config.yaml
intermediate_size: 768
vocab_size: 833
beta2: 0.99
final_lr_fraction: 0.0
Each number is 128 + 32 x the weight over its row's rms, rounded and kept within 0 to 255. Layers, rows and columns count from 0. The size above them is the row's rms in percent of the matrix's.

# layer 9 attention key, 384x192, rms 0.0925, rows 232-255, columns 64-127
size [ 89  84  84  93  83  90  77  87  81  85  90  89  84  85  84  73  85  84  94  85  86  89  90  87]
[[ 88  62  58 142 119 126 146  94 147 163 182 157 109  75 142 121 103 124 135 134 114 118  83  98 118 137 105  84 128 124 112 108 125  82 124 162 115  99 166 149 139 111 116 105 126 126  96 177 130 206 136 191 140 184  87 149  62 143  89 148 158 166 116 119]
 [154 127 138  50 161 181  76 107 167 113 117 147 159 104 104 160 105 130  98 127 143 117 159 136 108 103 129 192 113 175 130 127 103 122  88  91  98 115  72 120 124 138 126 142 115  66  83 103 145 133 119  87 104  96 161 160  75  74 119 126 161  71 132 140]
 [139  93 161 153 142 152 151 166 106  99  91 136 170 200 155  40 203  81 141 161 116 128 144  67 107 189 137 144 147 145  81 137 172 127 167 114 162 115 143 160 150 165 117 113 142 127 133 160 166  76 137  89 153 138  95 205 181 109 121 130 109 182 101 147]
 [172 152 167  98 169 120 154 155 159 132 106 113 193 150 182 157  78 116 108 122 112 118 168 155 186  82 184 111 144 105  87 122 101 122  97 132  83 113 179 166 138   3 135 120  92 182 108  41  96 124 121 111  90 110 151 127  82 104 122 126 184  55 147 147]
 [150 132  82 137 133 107 105 114 146 114 113 118 105 149 132 188 112 132 131 158  84 105 133  95  82 109 146 146 126 153 126 141 149  78  69  95  88 114 112 132 115 179 165  65 114 156 130 122 148  91  65 152 131 143 139 121 186 177 123 129 128 180 154 121]
 [131 106 124 151 154  95 204 157 125  97 157  84 117 189 120 138 147 147  89 130  87 120 100 110 115 116 128 146 119  92 109 126 135  80 167 132 138 161 154  86 153 235 130 139 162 106 106 154 129 121 152 111 131 187  94 103  96 147 144  93 106 173 149 133]
 [128 108  95 127 131 112 105 119 156 126 123 181 170 124 115  81  64 155  55  67 162 122 126 111 172  87  95 168  83 122 100 167  93  70 101 115 154 120 134 122 108 125 132  80 180 120 107  93 120  96 167 114  97 117 164 139  98 131 191 109 188 147 142  72]
 [154 165 160 173 158 119 133 142  87  84 181 140 125 126 147 107 178 160 115 154 125  95  85 137 142 110 126 127 108 132 160 159 107 134 132 180 155 132 168 147 145 202 144 129 135 126 159 194 143 103 169 148  92 151 152  65 119 120 120 123  84 197 119 118]
 [ 93 115 143 190 149 126 156 136 168 144 115 153 125 131 128  96 171 157 148 117  84  73 132 103 106 116 125 135 136 135  84 142 118  78 175 116 147 131  86 183 110 223 129 144 143 166 107  95 160 109 164 200 207 148 154 115 125 151 134 145  87 174 150 149]
 [115 148 188 119 186  65 151  89 133 130 148  97 122 123 139 143 183 121 109 147 102 123 108 144 124 147 174 115 127 142 115  87 120 102 115 104  71 166 154 128 130 134 147 148 173 128 114 157 146 135  50 160 143 146 125 106 187 135 113  73 152 124  93 129]
 [149 178 151 138 164  53 102 167 108 165 122 166  98 104 180 124 114  98 168 131  87 123 117 124 108 126 158 173 109  90  81 124 129  75 118 179 118 146 136 131 157 173 113  85 142 154 155 137  99 120 137 163 163 141 151 134 173  88 120 102  49 167 122 163]
 [108 152  89 169 157 146 111 156 146 137 134 148 173 194 125 124 164 124 165 141 121 157  65  95 107 132 162 139 110 168 141 135 125 130 125 160 153 130  56 118  97 255 145  98 135  81 121 127 110 144 137  91 155  68 113  97 124 143 106 145  83 216  95 149]
 [161 170 116 122 138 109 134 122 148  37 161 124 139 186 122 140 137  91 174 160  76 159 101  95 137 116 174 178 146  91 160 203 168 176 201 185 166 158  65 132 136 224 144 107 129  97 131  82 157  91 144 140 175 117 119  94 160 107 106  89 100 142 141 147]
 [161  96 197 118 180 187 111 167 127 145 106  64 166 121  94 102 141 176 118 140 119  85 160 131 122 140 111  96  94 136 220 164 149 115 170 183 110 153  88 139 163 181 176 117 111  83  89 109 109 146 128  53  96  93 130 129 137 162  95  95 131 109 111 127]
 [139 146  95 141 128  77 148 125 123 127 115 111 129 115 137  74 142 108 151 140  97  94  78 155 108 139 140 146 116 146  65 179 128  77 166 170 116 126 106 156  80 209  66  87 158 143 141 121 113 145 100  91 215 138 137 133 129  63 144  79 113 199 114 152]
 [136 117 101 126  86  74 190 123 139 149 165  88 129 132 110  98 143 165 187 139 114 113  94 106 106 179  90 117 147 155 133 131 136  90 209 148 123 120  86 137 106 239 106  45 122 108 197 125 121 115 141 125 119 146 155 116 120 132 157 116 114 224 122 152]
 [106 117 137 134 125 143  58  66 144 110 106 113 141 121 152 181 103 134 118 173 104 117 166 120 152 126 127 163 122  80 160 118 139  64  81 156 111 135 128 109 161 138 128 153  85 122 151 116 135 160 140 197  89  65  85 116 130 205 114 132 166 104  98 112]
 [142 107 157 144 139 148 141 121 121 147 196  99 120 123 128 116  72 130 138 124  92  75 169 118 128 114 154 134 124  56 137 196 130 143 156 171 140 169 117  71 138 211 155  95 135 107 149 185 113 146 143 123  92  92 100  91 110  96  82 103 135  87 114  94]
 [ 95  56  57 113 144 154  80 100  80 135 136 125 138  43  51 111 141 167 121  96 154  85 166 114 140 105 130 113 144 135 116 150 129 165 159  90 138  70 101 129 146 233  81 116 104 136 154 149 128 151 152 125 143 145 116 133  60 141 136 168 123 153 109 102]
 [175 135 156 135 150 142  98  95 148 112 111  99  91 115 120 141 122  87  65 138 162 119 169 149  99 122 135 119  73 195 177 127 131  74 136 142  93 136 233 119 123   0 103 159  88 130 103 106 134 165  39 136 150  85 132 119 180 125 140 103 168  75 137 113]
 [134 137 154 124 129 209 150 108 159 131 139 134 137 109 126 184 143  97 140 110 159 159 163 143 116  87 134 149 140 137 150 101 140 162  79 118 126 133 160  85 122   0 130 149  94 134 108 102 144 153  89 108  78  63 146  62 134 108 117 141 178   9 122 122]
 [122 161 121  74  57 109 169 192 155 122 150 133 115 152 173 101 158  66 117 152  85 113 106  96 123 154 128  79 154 157 165  59 157 117 153 222 119 129 143 192 159  55 184 137 159  86 127  84 126 107  76 111 163 154 169 161 161 124 166 106 105 195 161 136]
 [139 168 151 147 106 158  75 171 175  99  95 112  76 204 161 116 173 146  91 126 100  78  98 149 163 148 109  83 115 113 161 127 117 112 170 163 119 109 143 137 113 203 177 108 137 113 124 145 105 107 134 119 118  86 142 175 165 142 122 155  97 133 129 130]
 [118  58 163 104 120 133 153 155  86 140 102 124 121 135 161 130 127 102 100 124 131 161 163 175 117 112 122 118 115 152 159  84  63 117 103 104  68 128 154 116  95  72 151 125 109 157 104 144  93 170  53 110 164  92 153 144 167  97 126 153 145  48 141  96]]
# layer 9 attention query, 384x192, rms 0.0933, rows 233-255, columns 64-127
size [ 85  85  91  82  89  77  86  80  85  91  93  89  84  82  72  84  86  97  86  88  89  91  86]
[[147 145 107  95 174 127  61  80 150 198  94 126 155 106 125 159  99 142 124  97 155  97 140  92  77 114 160  75 104 144  93 114 136 135 121 134 127 133 122 125 130 126 151  82 144 107 169  78 160 135 153 126 163 154 127  78  85 121 135  85 118  87  55 117]
 [113 128 183 112 124 158 153 115 140  97 147 161 144 147 165  71 129 141 141 155 100 109 117 146 159 147  68 105 103 135 124 105 141 118 109 185 154 131  98 126  90 106 154 128 102 119 122 126 123  52 120 130 156 104 140 150 156 103 140 124 145 219 116 126]
 [118 166 144 123 138 122 105  96  85  96 106 133 113  94  95  73 130 111 133 121 171 133 186 117 181  89 132  96  74 157  88 109  71 185 101 123 146 125 158 145  91 135 115 101 104  95 148  97 114 152 153 142 159 182 121 126 107 153  91 129 205  75 119 156]
 [133 133 174 126 103 180  83 140 130 142 130 127 117  91 190 183  79 153 184 100 171 138 105 150 129 121 155 149 108 161 114 127 133  98  98  93 112 116 144 128 120 125 121 130 150 133 117 128  92 148  96 104 151  85 210 163 136 172 146 126  96 178 151  99]
 [132 119  81 124 110 117 172 143 110 170 141 179 131 171  95 157  93 131 133 121 135 123 109 133 112  49 103 175  95 105 153  80 134 117 128  66  97 132 138 103 144 117 130 157 162 138 117 195 105 116 105 131 158 135 162 137 111 141 127 131 152 110 173 131]
 [139  98 152 145 178 114  95 144 120 129 133  89 121  85  84 192 126  91 168 115 140 124 118  96 125 122 140  96 137 138 112 148 160 208 175 112  78 174 158 182  82 149 132 115 170  94 126  64 126 164 128  95 135 123 203  51 160 142 156 109 157  54 119  99]
 [135 139  85 159 137 187 123 144  98 140 169 206 100 164 131 148 104  80 136 100 117 176 154 161 152 150 138 133 203 118 171 119 116 104 127 114 140  87 115 148  92 107  99 128 139 128  79 108  55 177 145 121  80 108 112 121 133 163 130 163 116 109 159  93]
 [185 116 113 162 105  91  91 112 102 120  95 118 154 128 150 141 157 104 158 131  67  62 125 158 108  91  73 104 107  90 113 166 159 130 125 138 106 126  90  94 160 116 168 119 155 113 127 144 151 184 136 140 131 148 123 194  14 128 150  89  83 164 151 151]
 [ 76 144 137 136 110 152 129 152 111 178 114 146 155 151 151 129 133 161 124 142 121 111 144  76  79  97 113 178 103 129 153 106 117  76  81  74 103  99 133 105 169  98 127 204 144 120  98 187 149 153 125 112  99 102  86 180 122 152 131 103 144 166 136 100]
 [107 129 144 170 125 150 112  98  81 148 172 148  58  91 147 131 133 127 149 174 120 178  95 177 116 101 100  70 163 133 150 129  87 166 101 124 126 161 108 147 111 119 133 121 119 115 102 170 159 194 161 122 162 104 144 171 135 111 111 178 127 142 129 142]
 [113 110 123 111 178 175 147 131 161 129 206 129 188 169 121 141  61 115 142 111 125 183  99 136 119 182 124 153 144 118 134 128 122  94 121 117 129  79  98  86 150 124 123 157 107 109 125 112 127 141 170 185 152 109  95  91 129 132 137  75  94 196 182 100]
 [209 150 106 172 131  88 120 114 167 113 116 184  71 140 143 104  94 155 159  68  74 170 112 156 122 122 140 146 122  96  92 113  95 107 174 108 112 133  86 178 109 122 152 100  95 167 143 103  91 129 124  89 138  91 135  82  96 156 154 140  88 127  96  64]
 [180 179 138  97  89 115 115 159 119  94 125 122 118 168 106 109 106 106 123  97 165 194 130  71 180 167 124  73 119 133 145  94 171 114 173 133 190 127 171 156 113 130  55 137  79  89 143 148 129 139 160 144  88  93 110 114 146 159 122 155 107 131 147 119]
 [ 96  94  84 135 104 119 141  88 161 182 146 112 123  88  53 105 157 120 146  94 125  61  88 101  99 131 151 125 140 112  82 131 108 157 190  82  99 104 111 117 158  98 199  81 131 125  88 103 143 205  83 132 169  66 164 187 155 153 111 112 120 172  75 106]
 [185 146  83 119 139  90 155 138 122 141 152 167 132 171 108  46  70  46  82 185  76 124 188 108  89 140  73  78 145 111 155  97 139 156 142 136 151 115 143 161 120  84 107 101 137 109 100 128  63 139 128 164 138 144 106 171 107  75 116 127 105 189 141 156]
 [124 115 134  55 110 148  95 159 125  79 105 144 165  91 120 151 111 133 128 163 116 130 181  75 149  84 104 116 103 109 125 161  60 102 109 126 140 132 138 134 141 130  93  74 144 106 175 123 114 108 144 127 158 111 115 145  68 154 155 133 142 169 149  55]
 [221  70  93 147 118  63 116 113  91 132 132 125  76 170 140 154 105 152 135 114  60 105 149 102 145 200  92 110  67 100 138 104  76 168 195 102 159 133 133 129 124 124 106 139  91 161 123 179 131 138 209 119 124 136 111 132 114  78 181 140 146 125 160 166]
 [ 96  10 138 117 127 179 124 128 133  95 164 128 150 211  85  96 103 114 140 132 125  97 125 110 146 168  79 102 115 137 115 160 141 168 103 145 165  87 166 117 158 123 105 119 102 151 143 156 110 193 106 150 138 158 129 141 140 149 108 108 127 150 155 104]
 [134 168 120  84 198 146 142 146 192 138  71  96 109  47 159 136 166 130  82  64 126  88 138  87 152  21 114 114 140 128 115 134 133 142 191 133 125 104 110 154 127 139 116 120  63  97 150 163 173 128  99  99 106 101 111 106 140 188 130 118 188  72 107 154]
 [172 175 136 177 164 155 112 143 184 110 114  85 143 161 188 136 129 152 115  79  99 168 192 137 127 147 139 126 143 154 140 126  73 117 105 165 165 169 112 156 105 163  84 119 115 110  88  95 127 112 193 176 124 103 118 110 162 113 143 134 111  95 132 120]
 [ 79 181 150 116 130 122 215  82 122  97 148 112 135 139 133 117 145 148  89 162 100 121 130 143 140 170 137 142 124 120 207  92 122  70 105 125  99 117 121 172 102 146 157 171  90 160 106 196 108  80  53  86 106  89 111 110 128 137 109 157 172 139 171 128]
 [159 152 144 101 173 141 174 131 137 136  43 132 154 115 128 150 133 116  78 120  81 130 118 139 173 136 104 114 114 132 145 143  99  95 148 145 127 151 124 125 133 116  67 174 115 155 163  47 162 103 190 121  94 164 203  79 141  89 137 175 147 140 117 149]
 [ 78 138 138  76 138 143 135 152 201 148 108  88 123  92 137 139  97  91  98 139 170  88  66 146 130 176 158  91 110 140 143 131  65 105  80 150  65 138  91 153 146 122 136 110  99 148 118  87 195 120 135 190 165 170 167 166 116  85 154  82 157  61 110 151]]
# layer 9 attention value, 384x192, rms 0.0865, rows 192-220, columns 64-127
size [ 79  80  90  77  77  84  74  72  84  81  84  82  84  85  80  77  80  85  76  88  80  83  82  86  86  94  80  88  84]
[[143 162 116  74 147  72 157 164 105  86 111 101 131 144 198 149 100  63 184 230 117 167 119  99 166 150 161 156 170 118 106  51  68 109 120 115 168 113 135 134 144 125  88 141 115  97 152 195 136  80 121  81 186 131 143 185 107 147 143  87 114 123 125 101]
 [110  94 108 136 135 132 159 133  96 136 131 136 124 129  39 106 157 138  97  65 156 132 116 179 175  98 115 141  91 117  83 130 171 124 149 147  81  86 127 153 116 142 153  58 189 145  60 144 129 165 129 147 107  96  60 117 154 125  96 182 100 119 111 190]
 [ 99 133 144 174 162 162 140 196 143 145 127 154 124 151  48  97 126 101 101  56 127  49 128 113 140  89  58  90 119  43 132 191 119 115 147 101 118 159 130 107  72 119 142 147 184 129 112 142 156 123 102 121 157  86  74 175 157  93 164 176 162 125 128  84]
 [116 139 195  78 132 161  97  76 112 137 121 129 115 141  64 122 137 123 126 189 129 110 173 124 113 196 112 149 105 171 113  60 134 156 146 125 116  98 145  80 125 144 138  97 132 132 135 185  79  88 145 192 178 173  84 177  84 136 149 177 180 110  67 141]
 [167 129 138  67 135  84 132 107 119  96 115 102  73 151  84 145 114 121  99 138 138 168 172 168 151 138 168 135  66 179  73  98 154  96 146  92 113 147 193  81 159 136 154 126  87 123  95 172 108  76  99 102 132  74  89 164 161 128 199  60 171 148  97 143]
 [103 118 126 140 159 146 145 146 116 107 107 118 138 123 125 147 103 131 132 201 109  67 140 156 153 103 187 118  96 140 189 143 163 105 159 117 141 158 125 185 105 116 133 154 149 129  49 152  89 134  96 111  98 153 189 100 143 118 183  97 152 141 117 123]
 [ 78  33 154  99 152 117 139  90 153  82 127  98 134 141  83 130 185 149  99 146 125 127  96 149 153 134 158 125  72 128 136 131 152 164 109 134  12 146 101 129 126 114 139 143 162 165 154  96 140 109 103 196 101 153 156 166 158 156 126 165 170 139  81 151]
 [117 197 113 141  94  98 141 122  82 126  71 151 173 131 114 128 130 122 134 144 175 148 116 113  80  78 110 109 150 175 125 102  98 106 142 122 174 108 119 102 156 136 100  68 121 111 126 117 108 173 111 150 151 121 137 171 127  98 160 145 147 117  74  88]
 [127  82 108 165 132  94 138 154 112 159 155 134 103 156 171 130  94  91 201 106 149 140 100 160 137 110 192 145 135 147 119  69 124 135  95 154 190  64 128  70 135 139 148  90 143 124  71 157 125  55 144 181  65 148 119 119 156 204  81 110 102 153  75 110]
 [123  82  78 118 136 102 115 110 171 106 135 157 172 113  33 139 143 125 124  61 117  69 132 178 141 107  91 148  52  76 116 157 176 119 136 132 143 133 128 113 149 134 147 104  96 148 103 101 166 120 170 124 146  67 138 116 149 101  96 218 121  90 180 136]
 [165 188 152 162 108  94  91 125  79 164 141  94 161 157 168  93 131 231 121 141  99 105 129 124 120 106 127 152 115  71 100 135  88 102 121 114 131 150 113 162 124 146 138  85 161 159 118 171 152 114 120 169 145 115 171 138 110 150 125 158 138 102 132 158]
 [161 117 181 117  99 114 116 123 152 135 112  84 123 178  73 125 139 145 124 157 152 161 135 117 145  85 151 141 151 205 102  92 135  88 139 108  53 152 136  70 107 145 117  45 159 107 162 146 158 161 118 205 157 147  82 150 121 172 141 108 106 154 144 115]
 [164 121 126 149 117 131 121 200 153 115 149 101 105 175 130  91 107  90 215 109 105 138 136 167  63 136 112 110 129 125 118 189 142  99 136 124  96 118 119 132 112 129 113 144 113 107 127 149 163 166 140  82 129  98 174 155 145 124 125 166  77 109 141 112]
 [168 170 119 144 141 133 146 155 145  70 119 151 185 142 105 171 113 135 142 147 128  85 138 142 153  90 249  90 138 158  84 151 177  95 121  88 167 117 131  95 117 125 118 192 147 105 149 145 130  79 142 173 112 166 159 146 131 103 171 117 121 137 108  89]
 [135 121 110  51  90 194  81 130 150 128 124 163 168 134 147 119 105 125 155  89 185 135 174 177 135  77 136 159  95 139  96 186 118 124 125 107 131  67 106  89 134 127 120 185 141 145 159 165 211 112 101 146 161 160 117 117 128 134 104 118 103 122 137 112]
 [192  86 135 152 149 105 134 127 153 158  91 157 107 118  29 127  79 140 110 108 117 150 153 133 144 116 103 189  80 105 126 157 105  54 140 111 137  88 109  82  39 132 100 121 126 129 120 114 152  93 146 133 177 157 112 125 133 111 144 126  98 152 178  83]
 [170 125 149 103 137 165 129 108 123 127 142 135 137 183 132 129 157 162 115 148 165 121 163  73 155 145 107  80 168 128 155 122 100 117  99 108 129  72 108 139 109 129  67 148 121  93 141 155 127 181 161 113 155 181 196 128 109 122 147  93 147  73 164 102]
 [ 96 147 143 186 161 225  26 130 144 166  85 118 123 120  86 119  85 150 158 109 174 130 156 150  59  82 119 143 139  92 132 145 148  99 116  93 111 152 132 123  53 131 143  90 160 152 187 169 128  96 143  89 124 134  97 160 109 110 120 163 142 118 173  75]
 [ 49 142 129  87  99  97 120 116 108 134 157 172 147 180 139 144 174 147 162 156 170 220 106 141 107  95 124 179 135 127 108 101 126 138  86  82 108 112 145 124  58 143 122 131  72 104  92 167 123 177 124 193 147 129 168 142 110 129  99 108 117 119  79 146]
 [143 115 114 109 143  91 125 108 153 115 103 118 109  99 145 138 168  98 124 115 103 147 151 149  98 122 145 155 120  59 110 133 113 186 147 139  94  80 108 138  70 115 158 143 169 207 125 100 147  75 142 109 147 150  55 148 147 160 144 118  88 190 112 140]
 [ 84 127 152 121 123 111  92 163 113 131 181 108 223 136 155 155 108 138 103 118 152 164 106 150 165 123 152 135 219  98 133 114 105 138 161 111 179 146 151  92 185 119  90 125 137 111 183 144 185  43 186 109 122 124 156 135 126  99 108 147 138 140 137 109]
 [162 176 159 107 125  38 173 136 114 118  75  67 167 164 112 134  33 143 104 155  65 113  87 140 103 161 136 125 153 115 132 100 130  95 122 112 122 155 125 117 147 133 150 175 130  95 137 134 123 163 154 143  92 170 119 131 154 136 124 129 168  86 176 137]
 [132 124 145 160 137 104 183 135 147 103 174 143 104 115 117  92 140 105 130 137 102  83 135 131 101 201 123  99  81  32 188 134 116  73 124 140 147  40 108 111  66 124  86 195  93  92 125 123 157 136 129 142  81  75  45 131 141  89 122 154 156 126 112 125]
 [132 101  85 135 116  60 191 150 125 156 131 154  95  81 147 133 191 104 118  91 111  99 122 194 157 148 117 130  66 156 101  61 125  69 140 151 152 145 124 131 187 140 171 133 114 160 183 144 151 121 118 164 160 102 127 121 124  88 113 192 116 126  88 123]
 [127  89 129 174 142  64  94 118  77 156 141 117 141 120 151 121 107 135 122 187 147  85 134 114 156 103 160 142  98  58  47 190 135 143 156 154 138 175 148 133 134 142 131  81 159 111 159 139  95  98 109  66 164 147 122 121 145 172 164 136  82 158 163  82]
 [138 217 118 146  62 120 147 175  75 115 116 133 181 123 176 154  52 170 126 108 103  90 142 121  70 227 136  88 150 137 151  98 160 156 120 144 134 179 162 100 168 126  85  81 161 124 166 136 119 105 144 110 123 166 186 160 130 120  86 151 128  99 142 128]
 [105 152  61 156  48 145  95 162 165 112  95 155 102  51 109 107 127  76 147  48 127 153 167 147 138  80 111  85  76 139 158  86 140 149 128 111 117 135  93 151 141 125 105 247 135 192 104 150 132  97 160  91 131 127 141 124  94 124 189 127 137 144 151 140]
 [164 129 174 115 131 147 135 110 130 135 157 125  92 166 156  70 185 195 138 123  95 114 162 119  78 219  77 160 157 133 222 117  79 118 114 143 168 123  89 167  96 124 140 150  92 102 148 148 144  76 133 115 127 110  90 147  84 146 113 148 139  82 131 120]
 [116  83 125  90 135 168 164  69 174  74 132 103 129 131  72 128 140  94 120 136 117 154 199 152 175 125 122 162 146 151 119 110  97 145 149  74 116  99  95 164 125 128 148 154 125 129  71 126 166 193 162 119 130  78 116 131 123 146 203 124  99 139 133 135]]
# layer 9 attention output (transposed), 384x192, rms 0.0862, rows 192-220, columns 64-127
size [ 80  78  90  76  81  79  71  73  81  83  84  86  83  82  77  77  79  85  78  84  80  81  80  85  82  97  76  88  85]
[[137  56 124 137  93 159 125 102 137 119 132  70 117 182  82 103 147 180 158 154 102  83 136 127 168 145  81 125 117 109 100 103 191 131 115 110 111 124  88 123 105 147 159 146  64 177  88  96 122 144 132 117  50 142 120 118 128 122 142  72 156 128 152 163]
 [ 80 216 136 163 144 145 160 120 134 149 142 168  47  84 126 156 134 162 159 129 129 134 141 103  83 109 149 119 115 172 206 114  72 158 114 155 138 155  75  97 108 129 112 124 146  77 138 148 133  77 139 102 146  96 151  94 131  92 130 169 105 158 114 121]
 [ 71 114  95 109 136  75 132 112  80 140 153 128 149  73 126 160 131 174 170 120 152 182  95 111 101 136 153 133 126 145 180 137 110 123 150 143 100 127  85 142 158 102 141  85 100 116 116 127 100 151 123 140 164 152 133 113 105 145 141 120 126 143  76 139]
 [121 136 116 164 134 139 139  74 104  75 118 139 103 157 136  97 113 168 160  76 129 145 110 105 127 131 106 110 146  72  83 129 121 116 158 114  74 201 163 126  98 149 168 156 121 128 150 139 126 132 139 108  86 156 134  98 144  98 137  74  98 162 194  58]
 [173 131 133 140 139 152  93  73 141 127 140 166 116 127 151 143 153 115 144  94 116 131 170 121 132  67 106 131 128  79 155 138 157 142 125 141 130 125 114 122  93  92 195 123 100 147 128 158 108 193 126  90 158 151 154  68 109 183 114  96  91 120 165 107]
 [120 126 138 183 105  76  65 177 130 215 145 131 152 132 114 111 118 105 120 116 194 189  90 130  94 128 155 156  60  97 148 112  98  89 138  70  93 175 137 105 176 130 123 125 122 116  93 117 150 122 157 156 113 102  91 140 123 153 134 117  93 115 141 121]
 [110 194 118 162 103 153  92 144 134 160 126 128 100 130  81 150 136 110 105  89 137 146  99 124 105  90 122 122 139 149 111 134  91 123 162 110 142 135 204 154  89 143 145 144 145  91 144 171 133 135 200  87 125 127 161 105 107 105 133 132 107 169 144 159]
 [137 152 128 159 162  61  75  83 101  94 150 102 106 142 163 115 113 101 165 121 131 175 153 166 136 132  88  68 171  84 155 157 131 121 142  72 104 162 181  95 150 176 164 115 139 125 171 178 149 112 146 115  54 114  94 126  91 202 125  99 103  73 170 173]
 [132 192 134  93  99 165 105 155 120 166 102 100  69  94  98 120 131  85 123 138 205 173 105 170 148 142 122 137 153 118 151 170  86 138 121  88 133  98  45 149 134 102 158 159 129 140 146 110 131 167 134  94 172  86 155 131 123  98 118 132  83 129 147 143]
 [119 160 126 147 131 134 144 115 100 106 129 154 116  89 163 138 170 140 128 104 123 146 112 107 116  89 139 167 111 198 181 140  93 171  87 122  97 136 111 136 140 113 129 119 184 161 120  58 103 109 147 133 106 124 123 135 149 128 129 149 165 141  57 120]
 [149 112 108  74 131 144 150 132 152 126  95 160 145 168 139 126  73 109 173 162 174 111 102  84  98 153 108 155 156 157  66 145 113 140 139 133  80  94 129  66 123 144 148 205 116 144 118 102 121 106 151 120 126 201 121 170 117 108 121  76  98 121 112  76]
 [ 89 182  57 153 178 140 185 104 129 177 137 131 110 179  93 107  99 138 163 147  99  87 138 117 129 135 163 104 157  80 117  98 119  72 135 125 140  96  94 176 105 156 183 187  53 120 116 171  66  96  95  97 118 149 183 111  87 141 124 109 111 101 121 128]
 [104  73  82 108 106 135 137  94 153 136  69  94 144 107 108 195 118  76 132  97 125 137 103  88  99 115 107 118 122 143 156 104 128 124 105 225  96 122  91 165 139 162 107 116 163 188  98 122 123 162 107 151 208  83 146 115 108 141 117 124 164 107 127 145]
 [111 105 134 121 135  89  98 122 107 174 161 113 116 120  83  81 107  54 164 171 101 169 133 131  93 140 127 125  90  97  98 158 127 163  84 126 118 126  62 138 151 101 133 106 143 138 101 158  99 146 151  89 122 154  73 130 165 155 127 101 131 121 100 127]
 [111 127 127 145 150 130 121  78 197 128 107 138  88 127 113 150 113 121 182 146 135 142  77 114 147  87 137 143 133  66 107 133 132 135 122 175  87  99 129 130 131 125 135 173 124 121 129 107  72 147 144 130  87 125  94 116 160 123 154 114 156 104 128 198]
 [ 61 147  90 170 131 126 128  93  83  86 233 152 151  53 161  45 151 136 136 100 156  95 122 105 107 102 162 170  92 145 184  97 195 138 166 133 125 122 178 108 150 144 212 124 109 115 105 174 135 134  74 139 125 111 135 117 167 149 179  90 128 123 101 126]
 [114  58 127 131 130 130 123 114 103  95  93 126 133 127 110 106 112 131 176 157  98  15 156 137 161 130 125 142 112 140  87 144 134  87 127 118  78 141 164  94 143 125 153 135 128 134 151 130  85 127  92 158 119 151  35 240  88 113 137 134 108 139 157  93]
 [111  83  93  76 109 102 146 148 186 123  91 174  93 173 133 157 147 188  62 113 171  92 101  87 161 104 183 146 156 102 170 113 109 128  90  79 135 127 165 117 123 133 123 159 118 148  97 133 117 152 144 163 125 175 136 138  79 152 177  85 125  63  97 186]
 [191 167 115 167 133 113 122 130  85  81 123  56 126 122 116 107 130 109 118 119  71 138 173 154 136 173 125 113 187 121 134 124 203 147 155 166  83 103 111 154 129 148  78 154 108  95 114 117 107 171 123 120  85 137 110 146 113 106 118  84 149  82 135  77]
 [104 127 141 117 153 157 132 128 161 145  98 111 129 137  82 123 151 150 123 147 147 181  90 142 158 111 151 138 158 140 121 139 118 120 103 151 158 131 150  91 109 172 158 128 108 142 117 147 169 178 122 144  97 109 185 102 123 129 101 133 186 168 136 136]
 [126  93 103  96  73 130 151 153 119 135 111 128  53 127  98 110 158 143 104 143 109  92 124  94 128  96 104  84 103 193 144 153 198 129  80  68  87 128 102 139 109 126 131  99 114 119 130 152 126 101 136 152 136 138 158 154 133  98 187 151  57 114 114  84]
 [111  75 104 184 150 155 125  97 156 202 149 169 146 145 145  76 104 137 166 199 139 161  59  69  72 159 115 143 138 101 105 132 139 145 138 167 111 142 158 111 154  89 199 128 112 125  95 145 146 113 122 131 164  90 142 111 122 132 148  99  65 162 128 127]
 [132 121 107 162 125 141 129 129  69  52 106 145 108 144  77 127 134 151 188 116  83 111 133 179 101 164 130 168 160 191 150 143 128 161 173 148 114 137 169 115 170 142 153  73 185 168  52 104 135 152 132 105 117 122 132 147 180 146 177 110  98 160 137  93]
 [141 211 108 146 151 162 135 143 144 107 151 153 168 109 174  88 118  85 166 126 152 204  97 110 117  77 117 121 115 167 118 169  99 171 125 138  74 106 139 125 118 132  86 113 141  63 130  92 144  94 102  86  91 126  97  95 176  76  74 198 147 161 159 128]
 [143 178 157  61 131 170 133 108 142 181 147  68  94 108 121 110 157 155 141 158 138 154 125  74  81 115 114 134 142 136 147 106 166 108 143 130  93 148  48 154  95 159 132 145 131 102 171 143 164  91 121 148 115  93 181 110 160 138  90 134 132 135  40 129]
 [ 77  25 161 119 150  92 112 102 131 129 153 122 120 160 128 134  72  63 115 114 123 129 146  98 132 175 156  77 103  72  88 164  66 158 154  69 128 127  88 141 172 132 149 145 175 102 136 127  88 147 132 155 118  88 114 134 119 160 169 148 156 120 149 132]
 [ 73  86 111 176 194 178 159 159 132 117  93 164 136 143 166 141 122 120  85  67 125 146 108 151 121  70 170 159 104 142 142 149 104 126 147 103 169  37 146 152 159 143 110  77 135 151 184  91 115 123 104 118  84 122 121  94 106 134  82 140 137 124 116 153]
 [116  72 102 120 155 160 151 147  89  69  85 125 133 107  83 136  69 146 171 141 203  56 133 106 142 149  88 123 126 133  65 111 116 154 144 155  97 110  77 123 122 144 163 123 158  95 104 113 115 161  88 194 144 164  66 191  97  90 165 108 163 165 120 100]
 [ 98 133  96 146 145 137 147 141  84 143 159 131 166 145 109  67 110 167 112 148  85  96  96 118 159  48 124 170  59 135 142 138 165 149 112 123  90  87  81 117 109 141 167 167 102 148  98 105 118  64 125 119 109 144 117  94 105  80 116 126 167 113 141 107]]